config.yaml
rope_theta: 1020.0
tie_word_embeddings: false
init_std_qkv: 0.0588
decay_shape: "linear"
train_tokens: 158300000
Each number is 500 + 25 x the weight over its row's rms, rounded and kept within 0 to 999. Layers, rows and columns count from 0. Numbers have three digits each. The size before them is the row's rms in percent of the matrix's.

# down: layer 4 MLP down (transposed), 384x96, rms 0.0652, rows 247-315, columns 0-95
# up: layer 4 MLP up, 384x96, rms 0.0642, rows 248-316, columns 0-95
down247 101:481492444500469507513475516525486500512472465526500532527505512456486495473530483491463474512483448485494507484500469485480482543482473539497545515523535485499509538486448468503461564503488470497500487490509501494535511445513540498556520516499528498498518488493472492501512475498480549487
up248 086:508464524468504451522502508475475530511497500510492478513518517488484456453465497524529494442511528498456531459545504462488514461509493529492485501467516521506485558487486503472493528515477473530538538522491505465485501465503510473519514482452506526502501456491510489544459495517508531500
down248 079:504547522512569503502480482513538496536478533546503459512460505494494500479483482534488546479535458554494525513482513493514483570490502507499488468498482511546528509484507520506530517552485468496478500538516505494509512531477491508504494505537473480510492502492499517510489550505476449490
up249 114:470505511505482516491517504549482494508486488455535474469515492506520485483441494510519491520488441508491513483509486521507533508489493572520504484482548465451485517547543568469500492537512512479506509526486503548503521497524519514501467504510514504501545501556480505475489507507510527497
down249 104:543546489515508451496513476515538501527500536461510517482479494515537497497467480534481484513539535570490487489516530522488498515541524510488493473495500534504530495505528510508507500524537486479499516524438526491523460497497508497537466515526480521528540541461538479497494490516466467502
up250 095:488496487474513443490500516493503423516481415481479501466515501489478504515513495486523480490527489483503473499516506492478498472535501546499508488524524524501490506501533550514503520473508520504513479534525533459474473479533540454475519512464527507490519541488473496500505473477553500515
down250 088:467504488523488467497474432535514484491506500468467538482488480460484509491454480505507519514486512522474512494496490487499508490520490479476515445548489528494502489483451546441526499507557485525500506501516513472486525446551499513462470534502519524526520485453502499476519489497494501509
up251 083:493476471513462521520492533457556453470484508504510479489502484460508521504458420526524484499517471495444464516513495515501488471485504542485548500482490460515477495495513494525476497520491534491467475509489533487498494467470495461509498519505483499497529514489457551497536534489492497513
down251 084:498500515492532502487506452495481451540504507530522484513531514519464507497460530549472522479521513490516515492462540490472535507531488495505514488484509505501504476459474505478525497508486502540525479483512486521516525407542510500499514496551495513442470453484537491503515472498510508489
up252 102:541489531506508481480495491505490472497489533518489512534514492469490485514512527479478517496502528503489493507533470509489493469493486536520460489507547476504477538496482491548485527439452510533534453503471506470539471490480469509499501511508522493450522534496529511438525509471505522565
down252 105:443470527487464495515492543524499477513515494468530434485489469465499506456451474538471520486509520517511470488500510474522509505455504534500449473522504524468534487506487537489454461520477491514537471515528473523504492520526491528508507504478501536526508486481520532499506461504492491485
up253 086:508448502501482455523493516503471538483534485495511505517514542484494473502468530500472493510507465474518513466509490498501478475479497535492492554488545509473514573518493523557477511559493512491528516513471497469519503512533489467504520501483519515531516484501489502507580495529500534498
down253 088:492520515523473500452487457529502483532510511516494494500508536484447471476474501506493523483484443431521495542523498502555480502520497533508483473517536462489527534483485503520482546504492483494518513444524468476503507496545497538518461514507498523513482472513489493520476453498503468488
up254 117:535478534466516457472526527463491471503476468483504467445496499515508478501538506485553511434503501447514516507511457464518513498513504510469490508476469488497479487550467541491495519512480521553462487498496452468495488479501480500499461491496492505488517486500511537519496515494516548523
down254 122:449543495521511500510546528490541507508464499510501502457483482519531501511519534505478487546500549533541474516519502495505527525503524504495489496491483545498505526484481474525498493473500506503494501482472543504539457562452525497496490516547523430523480497535477513516510524476510478498
up255 088:487456489497475483516489521471508512529530477459486481497478504494491507520497466564498498505521440463482509514523465510485522492470492500459467492493477474501509504492537517508512461517439462486513508513518467525506576512465512486497445462487474531501507472498481524473519527517469499515
down255 083:468501538511493464455494466484486513501484491499492510473502563465498547527477548486509469517530539514552525522487475508523515459469514504511514479527492522463504464495493503525477488513487550449491490451504453508499488543494521480528502536498498529530469478481486482494477475508497474504
up256 101:520501504480504445494502523505518528511513521529522487524435507516510516496495441489478546498502494509504508496514482491471489493500459521473493501497442428507517534476465507473530502506489506497509530538466509511485544514472452463503466485527486526482558479516497517492537534526483504503
down256 108:504466450527482518482540534466509502513507473522460535477505533484481509522535489501497520521496449458513467464453482506500527487486484483524515534507550483508489463504499532530494437477494526494477509512499486476533495499486529518519519495456473476465485512532463471502491539482530490530
up257 112:521497476477517504520480566522523521524540505521481447491469489492524455489478522523526515496500513501536497521499510509522504456548527494503469538451491509462483496503469480464512489490503504528485474484500455465464521518493486494513523499542534500474517508494470513502462450520542552506
down257 107:502492508524485462552501528523478546475488486536503535492507500475486484482533492523518536495518511509506548459507559478475490450509536500454518452529487499496495453491515508502513479490464466476498543469486460490476472487528514549484469522489501513529470510484490480512480497522479458491
up258 103:518536475508530483501536552482516495455490468539503468515521535490511480492487459485537544530495509538441478467529535479493508461539514506494508499502495460473533497527496498536482541483494492540494477529494473513486492482489485459483523528538489460514502489474550478488501502510464491501
down258 105:499517528518526506517466508499505503486494514483522482520451522523501488463531505531459532481510487513522508453527537501478521506557492485493476538494508508545496535501506444486500512484500500543480482547504529554499497498480491496554520529486489496471495537498445438482492478508543504492
up259 103:515500510522523541469550486488527477500503489503496499510482515493514524469533479503557501487523480495545503482497509508477517476522551544494448473502497472497492524537512504485471488511450479555537526488509508453439515465474469513496474494506503507507544507566494466502518504489492513504
down259 111:505528493514527474558473475478455531481478532519504502484497534489468518509485519505463513502463479499533530513482536530535493504506459460511512477467495555539485507558491482516501496483496529515470471502517493505514468476456516467537538500507470502486443482514495531519467521519523504498
up260 098:488450472489531503471517527472442466493517475500526520511507506482510471513480480510497495425526445476502488487505501487517509456472482487442524508508533490493501513513513507528522526487477546503502485522519508525517499517492516476549507529519488527463488458484520488529533487434522502481
down260 106:449491493486536504512467492518528511472500528478543497524467461531482455494474478515455513471494532491494540542486535470512523481532479465490461539548477521510482508465515523486506521503528448528509520516508533471464519475504480498526506489503474528493515513521464480464536488488482516496
up261 075:440531493521498520498517506512496522474498479506506506483481529485530494518430503494519487475487433478490476524489463493500503476483533517488512579502490490529473476491531500536519551505470568511487475523520527491534552501469507479503522497497493524511483506507469526477495470504495482516
down261 078:511519501531494541501527472494487480505472484457514529526509500469518507533460517503547487471531515556476542550496531484512510536503513487485475513510508543487514446444488517536502538507523525500494475503501510466463490512483467511497519497526522569507545483503475484481521495486478501507
up262 084:494536528500515468485517574525518464483500475506514519490478506505483510465485463522513538519490488493510479491525492480447528438508465537493513487494490449494517480485493492512537510502484487488483530530490464518512486492520509458531463528489468489493554512529498494499491539542474505556
down262 084:511513521511510503502487515474484467492503487555550473524513561517493545547461478492503463503476503530491522488448516504499469480480459489497501518510499515489554532445509477512547505518461493490482497491497491492516482553524531486526484540473479495526476477514518482484472516492457481522
up263 111:478514479510511504500511518485507465512496513503510481452485514505481490455494541497499561519505490515541493516518475520491529478484591514480478500515491528505481566497512523531513471501493482529532469483478471517515517497509500499496498465503480492448510506500535523486523496515434551546
down263 124:515513500512484493488470496517510457476513492444491511474515542476476540477485522503524461525473475496513497466505485473543491502450530486513535443506514509492484456524478509445487490476532520465484492420473483504481492487495520537519492535486467513489469494476518530518496517506505477529
up264 098:450540454466508547520485542505522496514496481483564510532461504491505472496493463502488472477511449467471459523494460505504513469491537525518524473510516487499494542499479521497468518511465527511514498466514547507448539509473468520508524526497486498514483520476493534500473507492510518492
down264 091:519477486467548512537481503494472520513522498528540524567483519509478498564506490491484478552480498520465508499529529466508511491466489534470478466570508530529508502484542484506501506506520492520506469503504525494507507505498488497528519438488480504491508518462504499512453499513457515468
up265 098:479495489484541515502518512445549523519506513504520534484474520524491460497543503449519549503461514471493458517495505523470499506547543456481486510483492507453519518489496521548507476469495517487518485523491501485503480525471456517488514521532503509514449544537470512502494472500464503512
down265 101:522511493493486482476499508536499449481507471487471511482537497489493509501523493525511503520512506519475485464474475530534532505533485522466472500499502480499476440521490598485475482485513495509508489477514432499493476485470499516501480496508522504524521457479534528566526491499527481530
up266 095:494501492493481489503490512500475546476516517477524522448517475507513489521493534452566498490506463489512479510500450505512525481517524527544495516502480469460510516470550475496498541508502525537507482512525479472507515470531489451465474507495511480481582522524508522514490461491505518514
down266 099:530496479510495512523490526502511515495493448489519530537470471539516487496461469503466506518510537572477530508457509520476486526486525484496473537470457494532491494477507485503498521511507501515526541489541506494478473533532473548512424491513484500499536517492516527466517478514470497487
up267 098:478500464469527499492489516487487488518527491469520510530505503482514499549502504488513486472466489495474516526517499520485509488528511545484483530500523491506517492562467502502534513531493503480528456514473596500497520549531482479485462497523496494507480533508450506453515483448471509529
down267 102:519516495472512509508445523498508503491484510449490488486459525520467489507483487499533487471446505549512506534521551506469517507510478527499498500482519520526526505446503491503456523517472497502476472489529489500427450544459521497486550514519488523502495481472509503482471461514493474485
up268 065:513455496510519456460528510480506492479515505488480513498492500531524518473542491512523475468513507485503518512515447448498498523463478510482499485502525448538476500487487484489561475526515494501500481507510484528468477476442521501548488528501488488506510516548537527446509533458499500539
down268 068:499509470479528511510505487502465499463512471473489472509533503507556537478492568484481476494485490543501521528491507483525460496521447466500503486538478508510554495491527475527536461531566476498475491502485521493458439505516504477508522488507504488524504543515482504509471525504510482501
up269 116:521533513495495511466532502540509508526503506486513494455524507525554497499501494479485516536448483516489488494508440531468500500524515513500496511445504448469515488572520518486529526518499493506537528489531509501506530520512517473522520537487509505497525493502547553533514518549500471518
down269 118:536506504473500478495508531481473493504506520504497538505538499447513505503512489496484491505526462477483463489509525476499480511492507533495514465493508487509547489525507468508487465484509503515484484494546458492528489497456461502496506496466456510544485439487531539537434531553517479547
up270 110:494500503467484450487493527490546506498516500505505459502495496502509509508526459496490531448518475441465489502536487499476531519498512485464527496485499422510510502527517489468532514462458497509510474503495524502537497471486472490508439468533490504483479500539497530503544544473469481497
down270 096:519509522511459526463479520447491507462485497525487501497480572447505564484500525501482447487549518530509528512466478524501464475479529510536560498509517483490528491493535522507523507491505533446498496481522474500505488487490505492501482526483457489518522490508483498521490510517528474502
up271 092:471464500514515525553521527458505511486502466445450455470497479531511489528476494515517491528483490464452450489510485481489561507502527500473495537469508506493460492504521491509497469442512526513493516531500495485523471532523483519489477524493527450486499513511512510469520482485528501531
down271 092:542489500471475495512480477482467483479511501524532511512533573493470496503453515527506533541491498523514498544511513494512477533462491468498506487523523495513529468487482504471557545554514481494495489459523493506473511478533489465526516522523515487438508520492451482518515522504500525499
up272 090:530513497440526439537540490491515480512484495493487465480525513486502480484487466537529503490503469505477520495505457496499488506537487505518559512531487512498493520529497488462500515545502479538492539519497517478500534494498495497470490499480529438502529523490463502491577548520490502505
down272 088:483517486475486462512549513479493489460502539507530522529562500467494490509450490536524526497539487478505514517492526491516459477469525521522467498465447509515507553534497505504498514459476477467470534463531505503479530487522495502497519501517518475504501516470457516520502476460458512515
up273 102:492458473473505481452466495500522484492502507501528476510490504497503513453520495521506559453477491525520551512501469488470529481531527559474467497477470476477511522497530524487556486458494478551490492544470524509479508484477481489555488477508467497503495495548492492499510504495486474507
down273 101:511484466520509508466485492505490494477540515483502530488482509505491487497503486477482484524450523536540467510488494456463525461510482424551519525500532437490528513544492508519470470486472493481508496477492507468492468452495494468536503467535464460478524500489537492503493481510503488508
up274 080:516464461487536478442476543488540520465539455505521522483488483494493494470497500487542498469459512527490529471490478507417482470502493526506493515515475475482474513514457463507557489517513510507485483525480476510463518482495497494533519495501480488484496506531474476510514466477508484465
down274 081:466517515560514520494490526496514482500492496514534484464536524474486560487463503464501525506495495518472477458484435514495522480494491466522495514544512495473499500540528494512440498503550444454496510494493494525500474472502517515503545499456476497497517503493540501541514498482519506487
up275 104:556492484494475457492461502529494454463500522533504498495519488459477492474533460452511508503503508523494503510594486474469512492495549537510514558525505444488503511516527507500493510470455501496474459495507497494495521484528472500509496496524501492525495500517528503499491513497488548528
down275 110:457475498493532454529548529524515514484542519500522527525513498464489490476527534466486505501473466539548524446438509491498514474477478493512500480457497529517513525555494486540506477509506521513461484494501469515518492459493511492499523543492487493465504524500481522492519541528482505516
up276 106:504488458463517536486500475469510483495484471491529454468545485472512479443499490471507478500464505479520515500483468511497487496506490522500484520497502456525524564518512482470508474481484510539530498518504485543518516493475509472514489498566511503515486502488519569522488504449478549488
down276 108:470498489458508468477484501495479501515495485519507493491501495500483479461454462459517535496474530539515511530524517488473494491478495526492485546503509461533516558484519475459499476492492487517540501508504458468476536514545473488483507512490566520502507459514464521485560493459524503501
up277 090:509496452480494488544509465483498536494514511508469498497526512489520468490505518467539519495516490504491514497526479462519522495498510512509511485494515494528521502495488500504568508508499494484502505483412484518517479451474466508499468527537459462501503531517518482512593541493509506528
down277 088:483489506501531534494517490500527484521520484464479501482497562512491524514523513494512476521500473482508486460474476501501496510533463521542486477517439514526522514506520514545515495492535473484430503472463481517490517485511504490488506546468502488414533498523462501495472540496491522490
up278 096:515487490472484440502503530519526529485480487489516500465495498527498454503495496477520501481526540523450512504524445501498517477515486437474487506486515478516509514497486508478487521444468511502536539520522508481475487448541481466492495512544467479508545545510501490456528538508499509498
down278 106:527529502525460474485498502457481480503448487472537547463468444554523507491479495480475512507536542500451514543505515510515516542475487509489491491525470505484501512500518523502505506471498474513528537498553524526506517507491489510495519525502541534473514508541491477543531483535493497478
up279 089:486501507520457479494476477516569492461541491494482490505495506516497490491493479510499494532522446475534474446571464525486498460515479545509478492458510510475489537490535547508473514490460492491492472495498466460505499474522492500529504472479528467532493498512491522472508472501523515476
down279 087:494524500513467479523510447510457493509497504483482532487549516515483469505490478521487482549502522467512474557505547494512491500450525476489509538535511510498499485496461553536499539525498478462477510499467536495478498504523494519525547522542489506503516461466472480506511525484513473460
up280 089:481476514524543462523494519482479476541490509485531475507530478537512472472477516533479487461477432455470482497492500500504502490489480551512481520492522523519504523491534529504525453464469533541515496505520473466548511488530521453510520499493513518478498502483490520509478491485561522485
down280 089:499491508512511483475464498493598514529511478469510496535452522512502480477525492508494531471537502478480503488486518484504474472494506487474484493508500487479505522492515483470468518498496495494518549493525488481496508468529502483526464484408451496536529505516480510542516530533476479507
up281 117:512496507510559486510535528558512464496528499512520509483477498543481487500492470485496546497458427492491484477486474494475516437471521501489531543510486486473502510512486494499479509502501512475476518531491537535451501491461534495507490494507477513486531563537495521496481520494527468514
down281 111:538510488520517501521546444461541440503461513500485495506476520516537528502489491520489517517521534546502519481523499531483526521474520509448524495536495506470499500484522492484462506520543491474469525477499469513499481489517513509538558468508488494508515471500530500475481511507568490473
up282 116:457502484448483490491538510512555509489489507476470501509498495510507476531470432459504510469495511500505492535489498536462513451534498485490496515479502450487515498475470512487503490463463524542536470520497441492534525463483476458500515514514531487483496537516496505501541497482499522470
down282 121:471549531521474503493493463529502491514485480476474535500486492483535538559490529513538503518484517509496514508557519486524479524471567523469478482481482474500528517513494520483509483506484513494480509537470508477497518504492507476499498503530565480541496472552507500499525471558521518525
up283 135:481495538475483464486515502462547457511501508506484452516499463497503460531518477492540513473466503499514475475559526492466545494486482487472527509503510446497469523489533525538535507507468489499510476486481493527505467453511496469507504488476513496443477502500505484534479518543524534495
down283 144:478475534511561497495512545493470500534444533497517515494528488485520472485495494560510457464504499492487523450504470488546514489504511508487490516491475468479519531554503487504497497502485488563501555484504515494504518526477517530524530508531474491484452488465491523516511470482517531503
up284 111:435485537503493542549508545512493497506552486466492502501463487533499502510500496505511486504506467471437460484529488515478531505484487560485496515509530529485501516524499499507507476498457552497540514471495466509521499484531515484506515507538469486488521483501487521454477476471516525545
down284 116:528523502515511476525509515467525500526476512474488530507493508548564515485527503510478508536490505463540458459548479515501499512497521516523515495450504507503456534529460477482491514548507483484488503516468541521502451533473437542521519496488521499522506496524506488502523501497482494456
up285 103:508503488503519455489525512501485511493515521501482507497496488523504506468508489491507526471475509508476520509529467523437493482510525557519541532467482479500473497523483514486519516499485471522534505545501572433459494511506499490515407466495524526495483482535491515478523520490505496513
down285 101:473510475500518524528497507477484523482509479537537496523517523509496501486516473441493506532517495503485465511534505540466521517502461526497490516506520505492468537497503470498469475474569493529480523484495513525501489528469535479499474451485538550481522560514485468500455497486540463512
up286 097:458499486498524503523482501481560500553515471495461492518470526511493472543529486520487515503492495491476460505486507512419510515527515508509483495468514495503476494520515495521511482471497503522483520530520566482497555483468528489505476466478518447510514472523560510519485508484506523478
down286 094:473513485463522528534483511465489489511488516507497482506511471476515537567467528503516494491517521488498458518525464527542467491474497454532483501495476516525541493496487486522502523492581499511458500479487431506505502547490483531501478516480506470504508505477528503490506511470470476463
up287 089:503459493502506499520513514514527497552543492468474453497480482501526489474504495527497503481448491446503535494552499444476512518505485532494482494482461477510530494503522492460527479541502480549508512512506472492515531497485507488528481488494479478495559531527460523490537526513513520551
down287 082:512530515488523492491506488444482495499479523478507534484511482496549476482520551495490521484477498556488508515466503459522500485521498473494497497517509522532546514501470470545529491498551519523479456464478500491484442492440522488498515507511541499540534551503479530488521501515532499498
up288 091:463513467537527499510501534537489468499489444530489430498507497514524494485463482514519493512504468504482445478497511516487511513490511480480484552483491509508507506533456480552511469485495481545477480532474526467458541458484510485489499502490520479452501464506461510501479485474518514517
down288 087:467502511507492527459475499483489480513491477502505552499524515560482506455505473486516487528494489484502523487499497503511465525520456487546467503473486493547508484512502505471485513485531486481429486488494530518525465514509479492493507490467546503487514436472465448480463547491516519514
up289 096:496513514511513497527500522486486483475532497518439518495524528498499524509509487490532522517472489519529494468504464501499575479484500498514556506503530463483484523518434505517481481510436513508569476508496482533495503488500500490527453513515480445467496494505541497530467500495493474512
down289 088:530521505493457469505465480499463480521506524493500522510464534518508518510531511479507492510486505513523486560514465530515495515466473508535504506498512532508518463512503549511452485558473479457506451497488527510451479529469499488471499478518524563492482464544518505514468479506508488503
up290 105:475470499493482505515485487534521492537543512481458516530472513494509491514500495453504481503433486495512524511515490523487484522538524538464461528502498472498493524500493497461497494499483502532513499559511489513523529505507494480490504446540516501504558508527462493437522493510492561543
down290 101:541459482491511518514460486473483464527509480478528484474475494497496484530490537479513512475513493508471492506475557480478571492523494487492517501529525499520538424468450508480451499490510534526507471523537459497481480497471489531492530504469499480473503505517487508457528493506495483500
up291 106:503504444472504515494492493529518482508506443514503458512484524530492505500504540497526501530497500508491497527513497499459487469489512506447490547485515431462494538485538529499515477477496533525549512503522515460535514504505489509486495472522492457490494480547522523471531466554530483518
down291 111:483477517460516497514526525523527489454465470537520560521482486533506478512509515551533516483543490471532510479489527495522537467504492523487484484456499481488521485497506503532485497489482528523480498530453524510535474501490521522493465560507500480531471502517497469531553481495492542490
up292 095:457456470517539450520542480486499471520513474504497520473527472481493447504533501524484496464500452496517459499509508457468518480501489503505480504507544471486471499490525499557509505490482464519490512524459527490507540465498505479496483463510508508472483547535541489474546492496512503482
down292 090:508513505491510522491473511461492506546515525477538554472553498526501501528548525506483486496507493504540515490499501482477493495489513558522475537491470515517535542474549481527523513500518491537481508513455477515474507521504475514478502518507495509500511491500528480520523517414453508466
up293 108:509491476493526476486517493555513499480511504476491408506503531482493503502520486452523506511463486529491512503469537507476547478537537505490494542476515506517518496503485487516530480501482472499529530507489511516476485510453447497490457495548467493511473516552518537526492480491478535484
down293 093:505488520433510472492507477487563496500536528470527515518525477539560493512487503488469517500501566522486480521511505479477451512522511507528484529506497534514506509473515464522562499460491489548505544520499496499492543520487517520462508522512483491502481486504469480472520532481506519498
up294 089:517510495450494514475516486516530506498496512532541504527535498523489509500487487512475550505477516480490516504553505469451511495525461476476447501515518518486470474519498506485509503524491483525540496526471504463500500485508516474519504466582527492484482481453557497472467500468496543482
down294 077:489504474487498466522503465509444492568559488508497447544508487528470482484510487503476489483492517503509482519510543472503483496468505510511517479558505493500505467508518533507498492521502443509507505514511507509440485524495511503520553444452531534475472467501490488499515486524492502480
up295 081:493506486498503516493521505502527498481500504465537468515508532530516491510465487532495494491486450545509488506523498510514516466503527513490523532488495511514516557555504539470513483464460508464484496530454527484489544509514516479487516451484546426496513530513491498454480451501523482497
down295 077:514520521493461523518503461480445557451493507454522467487551505473510486510468505533494493516464519508543543497465500483508493469496501513536523515539468513522509494461537514485483528491466495479484501472490513505523516495551510489462544475501524491502501539475502508493500494484456466527
up296 106:482492454483493506551491541503506486535535494501473471515491488527497474517478495516481538504433486431490496505514456518464474494561519506488503509496503516474503488477497513547480442517494471490507514519496496534505530501473498524490498495543509457512527484493467560507461496500527504516
down296 107:529519503493539464470535510490501467505482473491494542482505482515490487482512508477509493546502475482477493470469496540499534540522489520516504478551520500485532462533510558516505495505551470460517496454484448516491480519516500505469449523457480512473500512510495504550511476490488474539
up297 095:524448508511503506505475538542520453514518446472466470494478507477518491516442506526503498470472466487481500486499465448463518482512476500490536502506514484484484469532503509507474473504479538487482491491457504501538505511525498502550499509563495494486530508503527496455503496520551527531
down297 100:522460503477493514493476521477485513476481457514549492515461494497521558487505544465529531477511476516470435514486483503486475480523480523474524522539535529521488487480474478538486496502522539466489476521446502524507484532523484520491508447502463512501517485522471480494490520494515516457
up298 090:463469536490492475512483492492508496508553476529548493486524494478474490439516489483507517512460458484558511527480508510535481439495501485504476503488475489505533505550500512488499487524483518507475533510475467549438496479470508492506496484473496498495509528512504543493449492525490459489
down298 094:500515520543503498514488526518447490488507495506455545527526527479449531528510525528533551525487509476426490496502500501483515524485464522537504475530543444486463468499436506513484502484498523488504466484502495492505501486482489490473508505525479493482465487481510485521476490476526521536
up299 092:479473448482515507521497544489496525504541526524508486488462547475496491519481512501495501479470489518470477508450538509499502472491547478486511458465498521519513499501486514507480479511423510515525502490533529478434477481480470512524482519531465512490478515528467550526498465482495487503
down299 098:516500520476515481470477481475493498479509517468568509509519457507506469498465531523486505521516548482468502517527517485480487502540497501435493496524485534517525513432497537490512531514508450515502522532490542480472479541498482501471478522494505561516512461480506492473518487517510513477
up300 087:447507513443517488538489492514501526545506489480545507512488522529501487523513467515502474474445502475526488483501521478506476477529494484511510511519532501503523531549489485502476529509451500480504531475492503547475522488531518426495471548531455467481499516490473484513496491486531522490
down300 083:529463496517473532465516498467469464501526477501449445504521513434434510469494515491471494503501446525534503514515477506520488541489468522552518489479548503515503491526503496508514462496536488485514459507515464522487504496493533504498541510485481499477499488514482489518454477490508504519
up301 083:452526510485473529475486506519510511500496510549506534497528474492519485508515516539489562516484459487484508445499493546508496483488506510484531502459498500448475551506511521472477490457446500497500462545477464483500521516522500517515496457483507482458501502468527532517470463499491517486
down301 079:477553476496489513517505496516465532500517477493517486517522463480503509502516559481486499505489482521503536484495485529495468488499476506500507511509491514500516505495493489544471492518507431508443508512409501468562482507542495514491497490485540524495548519430497512506477506497504497501
up302 101:498493465434453519477483503501520478521471496480494516472520502469509454484499495485524527469512477470512471478500477477489510486541475487505481538468553466487487505465501477448485461501496525518512492513508478492488532498509561468526518509483522442460509514498553472481482483502478522493
down302 104:556463499489504483506441499507488519470544528499493518510539545461488504484515514507479516515493483487478471522501488513478524506507465526541528513522524454527561471495499437539478496506485525493518481518512497497507448524471496517490525512496519484496513510517468459466459455479475494503
up303 102:494491479475490501509493487516540508526506474483456495514495513481527497470482471480495511488487508504532498469528520528447517513517553532494514511431490493476480515511520511477511455529491471507568532526501508456467508489500514502517451475497474495473496472491438508516557510471481513532
down303 090:505483496461493522464518472451513483491519489519516517533544498489519511546478523485503500496532549508512527552483512481515440545491481493476509506502508577498516482463486474488471502511547541538506497513515507497493510525498472502488528502526524547527490476513485496492524531458506467533
up304 099:513481473482537487469510551492533457480506477531518513466484528491526495492465470504523492473488507501492474457494475512470533424495493502500465513511487466499437497527482509548491500517505540495502462491480512519522529495502483495546517533508474500473465439529526511506508480474499505477
down304 097:522495518555511522506505517510519457463453505492523515518534469503512517477477501522478528517456544508501525501454429531499533508506530509501462527501542504495473516502551509484474505514525468458465538494511486523506514496518505568500520465502497535529520511510508528497523506504520493520
up305 096:492513528518511499515517504506520526480510529521500503487452502487504467477440482484537523504492524502521476528491501483459550480534556522489472511461450497448470481538505498542513473522497490524511472480497506493470521479498478515494498510543460469502537483484524485516523463492451542527
down305 093:487482501541479507466508468515474489511491499491470494477501530450532487484553509505462433511514500553509504467512482523494478522485492485488522469547481494497481503512488467504553478472483493482536515440516474493538485494490492494488515490455489491556492542488515520508541547510493488521
up306 111:474514501523488471491511527473507511531493511456488491511510485477534450457487486516524496467497521437473490534502497519478481506473498501545500496507497434479546494523484545506500483491477545507520474485517517556521471534508503492528470524530460511481505475467526541454498535492494510498
down306 115:502524523515441568487464500481522564521483539500513498484533474541520487491471482489502514444488503470536519492495505524529508497501507471504504472498485504436458491477496479477522474508511543519512477504518504505497569510510479493517521491521537518484515509534516533497498474473494469479
up307 104:485518469485537461470478492498506502475517502537523490510493513514542491535489519498492509470494491485530528483496485503537507496508490497523490503484503508516483540528496527497553548485429530471514493507515517488514511440469481518535508509496465444440496508507512493484554519487487550548
down307 116:541511507508495524515521500534483477483512498490459443418495527482480523515478497420504527496484470500506515488528533491503493492493481493500509440518510503479466457528481492506504464487506488474493496499500450546465490490480507499456524542502462516489495478512513495488468476489520459513
up308 107:487508545507508482473491487477490484532514502494490424467468484534491459523517493502493467486481462498478541502536508490488514479503488560547493505433496500487500482502532487518499528530488507527523509516511502488497545464538480485549508518504486514511515554513495525535516499496555487527
down308 110:491498489528537489430492524521572540522493505519532495499493515550481488487518470508504525456541496536518528474523500481512504451538470529534496486488481488505461499504525501487454495491513477498505532467522468449497546475507492517526505492509471490518478508490532493505512494461489481467
up309 090:498483501502502511532474492513579486511492483517463506530501492526498494497492438544488532512511521458528498502525503500497493476495538522509501535473515497471489473494526510465492524462452495506580491498523512456542531475512511507497470466494482480460520491477488524476531508491490486549
down309 088:481517482480464530508508501489465486450512461489520498518539464461484497481458541517509496514514503498472518483531468484471482561507518501496506527522493537498492489450456478537509515540516482440512469514476492475499483517537485491543468506499515511540480505474469483509538508484455516516
up310 118:521516513503539503475516507493530478518498506469517503488497482504522450464480451480520507491472488501469475484547504565525500496501521516484496467416482460526434552502510482481496500488481480527535505498513487494495546502491510502497483540500479477502510515516469481496501514558463518493
down310 122:477482500494520497495489519509479463479471473486490527466531496504513511480536538549515498546512528506473491496514499551498510521511520469522521463471472541521482502490498520511483505488486479458478495504452527527517474519490566484590481508492504504532489540465516532511505506504523500461
up311 103:497519489490478517478480497517566506506470485504466474491500500482478495481512518470553472524473499484526503501520476440505497476530513541499488512495452486484499543512512482488545493508508501491527515499490548530492519499533519463465465532532469450493492460489529495532527532524451515541
down311 107:501545506474522462478532529505576488473490503452497523536499489525517462539538498487509498454482515497516511493508502536509508503508533520513534549505509496488512485510460477459507515472467494463509501470499504491485524488493468519483537494494564478442523535483533516479497502519497477521
up312 114:488498514494498470533488556468493472475476499470504500491531498483502508490512515516500553512488518500520499479483505503432512477499562548495521543494461474494455523530501499497520435489496507548480468496485515503475490516522496494548529519542500472497542514509452527495473508516492476527
down312 113:509504476549505512496495447490503503496435565492509456502483432498492528518438491512488532543492530540521468526535527523485540543494542477499516534502498514474487459515510513497510498502491511483532489494468521462488489521474523543489479536501515498504476499493500494525502492499503486500
up313 120:482495495521523429524510513522573424479485492500495517502488502506535501526490498514499489481465510482513471474479522446429534499541492510460550495482500510478479517490487541538507473519481515537496511461480543507486487491507476481497484524520505520474511525497488496496489506521498481489
down313 118:537490539540456514503468514502505478525423503487501484471504488513517517533551509493492510491502503567525480498459492478490510495522489462493510510509452480508514483517516482493485564501534490528520512523494506498544502487518484526521466462506511512475513523495518457474440489487468472496
up314 122:498516480517512498454536510552548510460469474523511526488523507498514468518494464508507479539508477511478477507520463473469519486509509494479520468454500475488511530556478510485458510486472500480498511503512453455486490473478463460505467472559508514484518486480555506496512528512531496502
down314 129:503454486499478494491454500508443479515514436489536515490525519510510456519473499490509519512512473516509484495489499498485500529477521520475487484451499459500524480526489447517502518514487502488519560510506548517474495461546444532479468491522464540511485496484513521514528470513465485488
up315 080:491497533490482522497489464512510524513530499491467492506507509511479481518495496485481469465476558522526524475481464523494483514542506461519485501479470468489516523542510502459532546448519519535497502491496532510515504472520476461490477499508529481505489530543510528408542468499496500491
down315 083:471499555512503514472452485485524510528497464509504475556492477542496498540468496502486485503515540521473526509495531497528540533545510513458480513510461506464517507477480508525515499498491491496489528468532491482476466508497501523510514463518500546509503539505506569500478467524476493445
up316 096:510546547499520528515546484462522465486511520492458493504499536512492512477522501471561485495473496487504473503505511496501553488506498457483516467477496492482483455512470510471518515479451498506532465474521564468520521538516494496493519474516490448503493522553523500488523505477520516478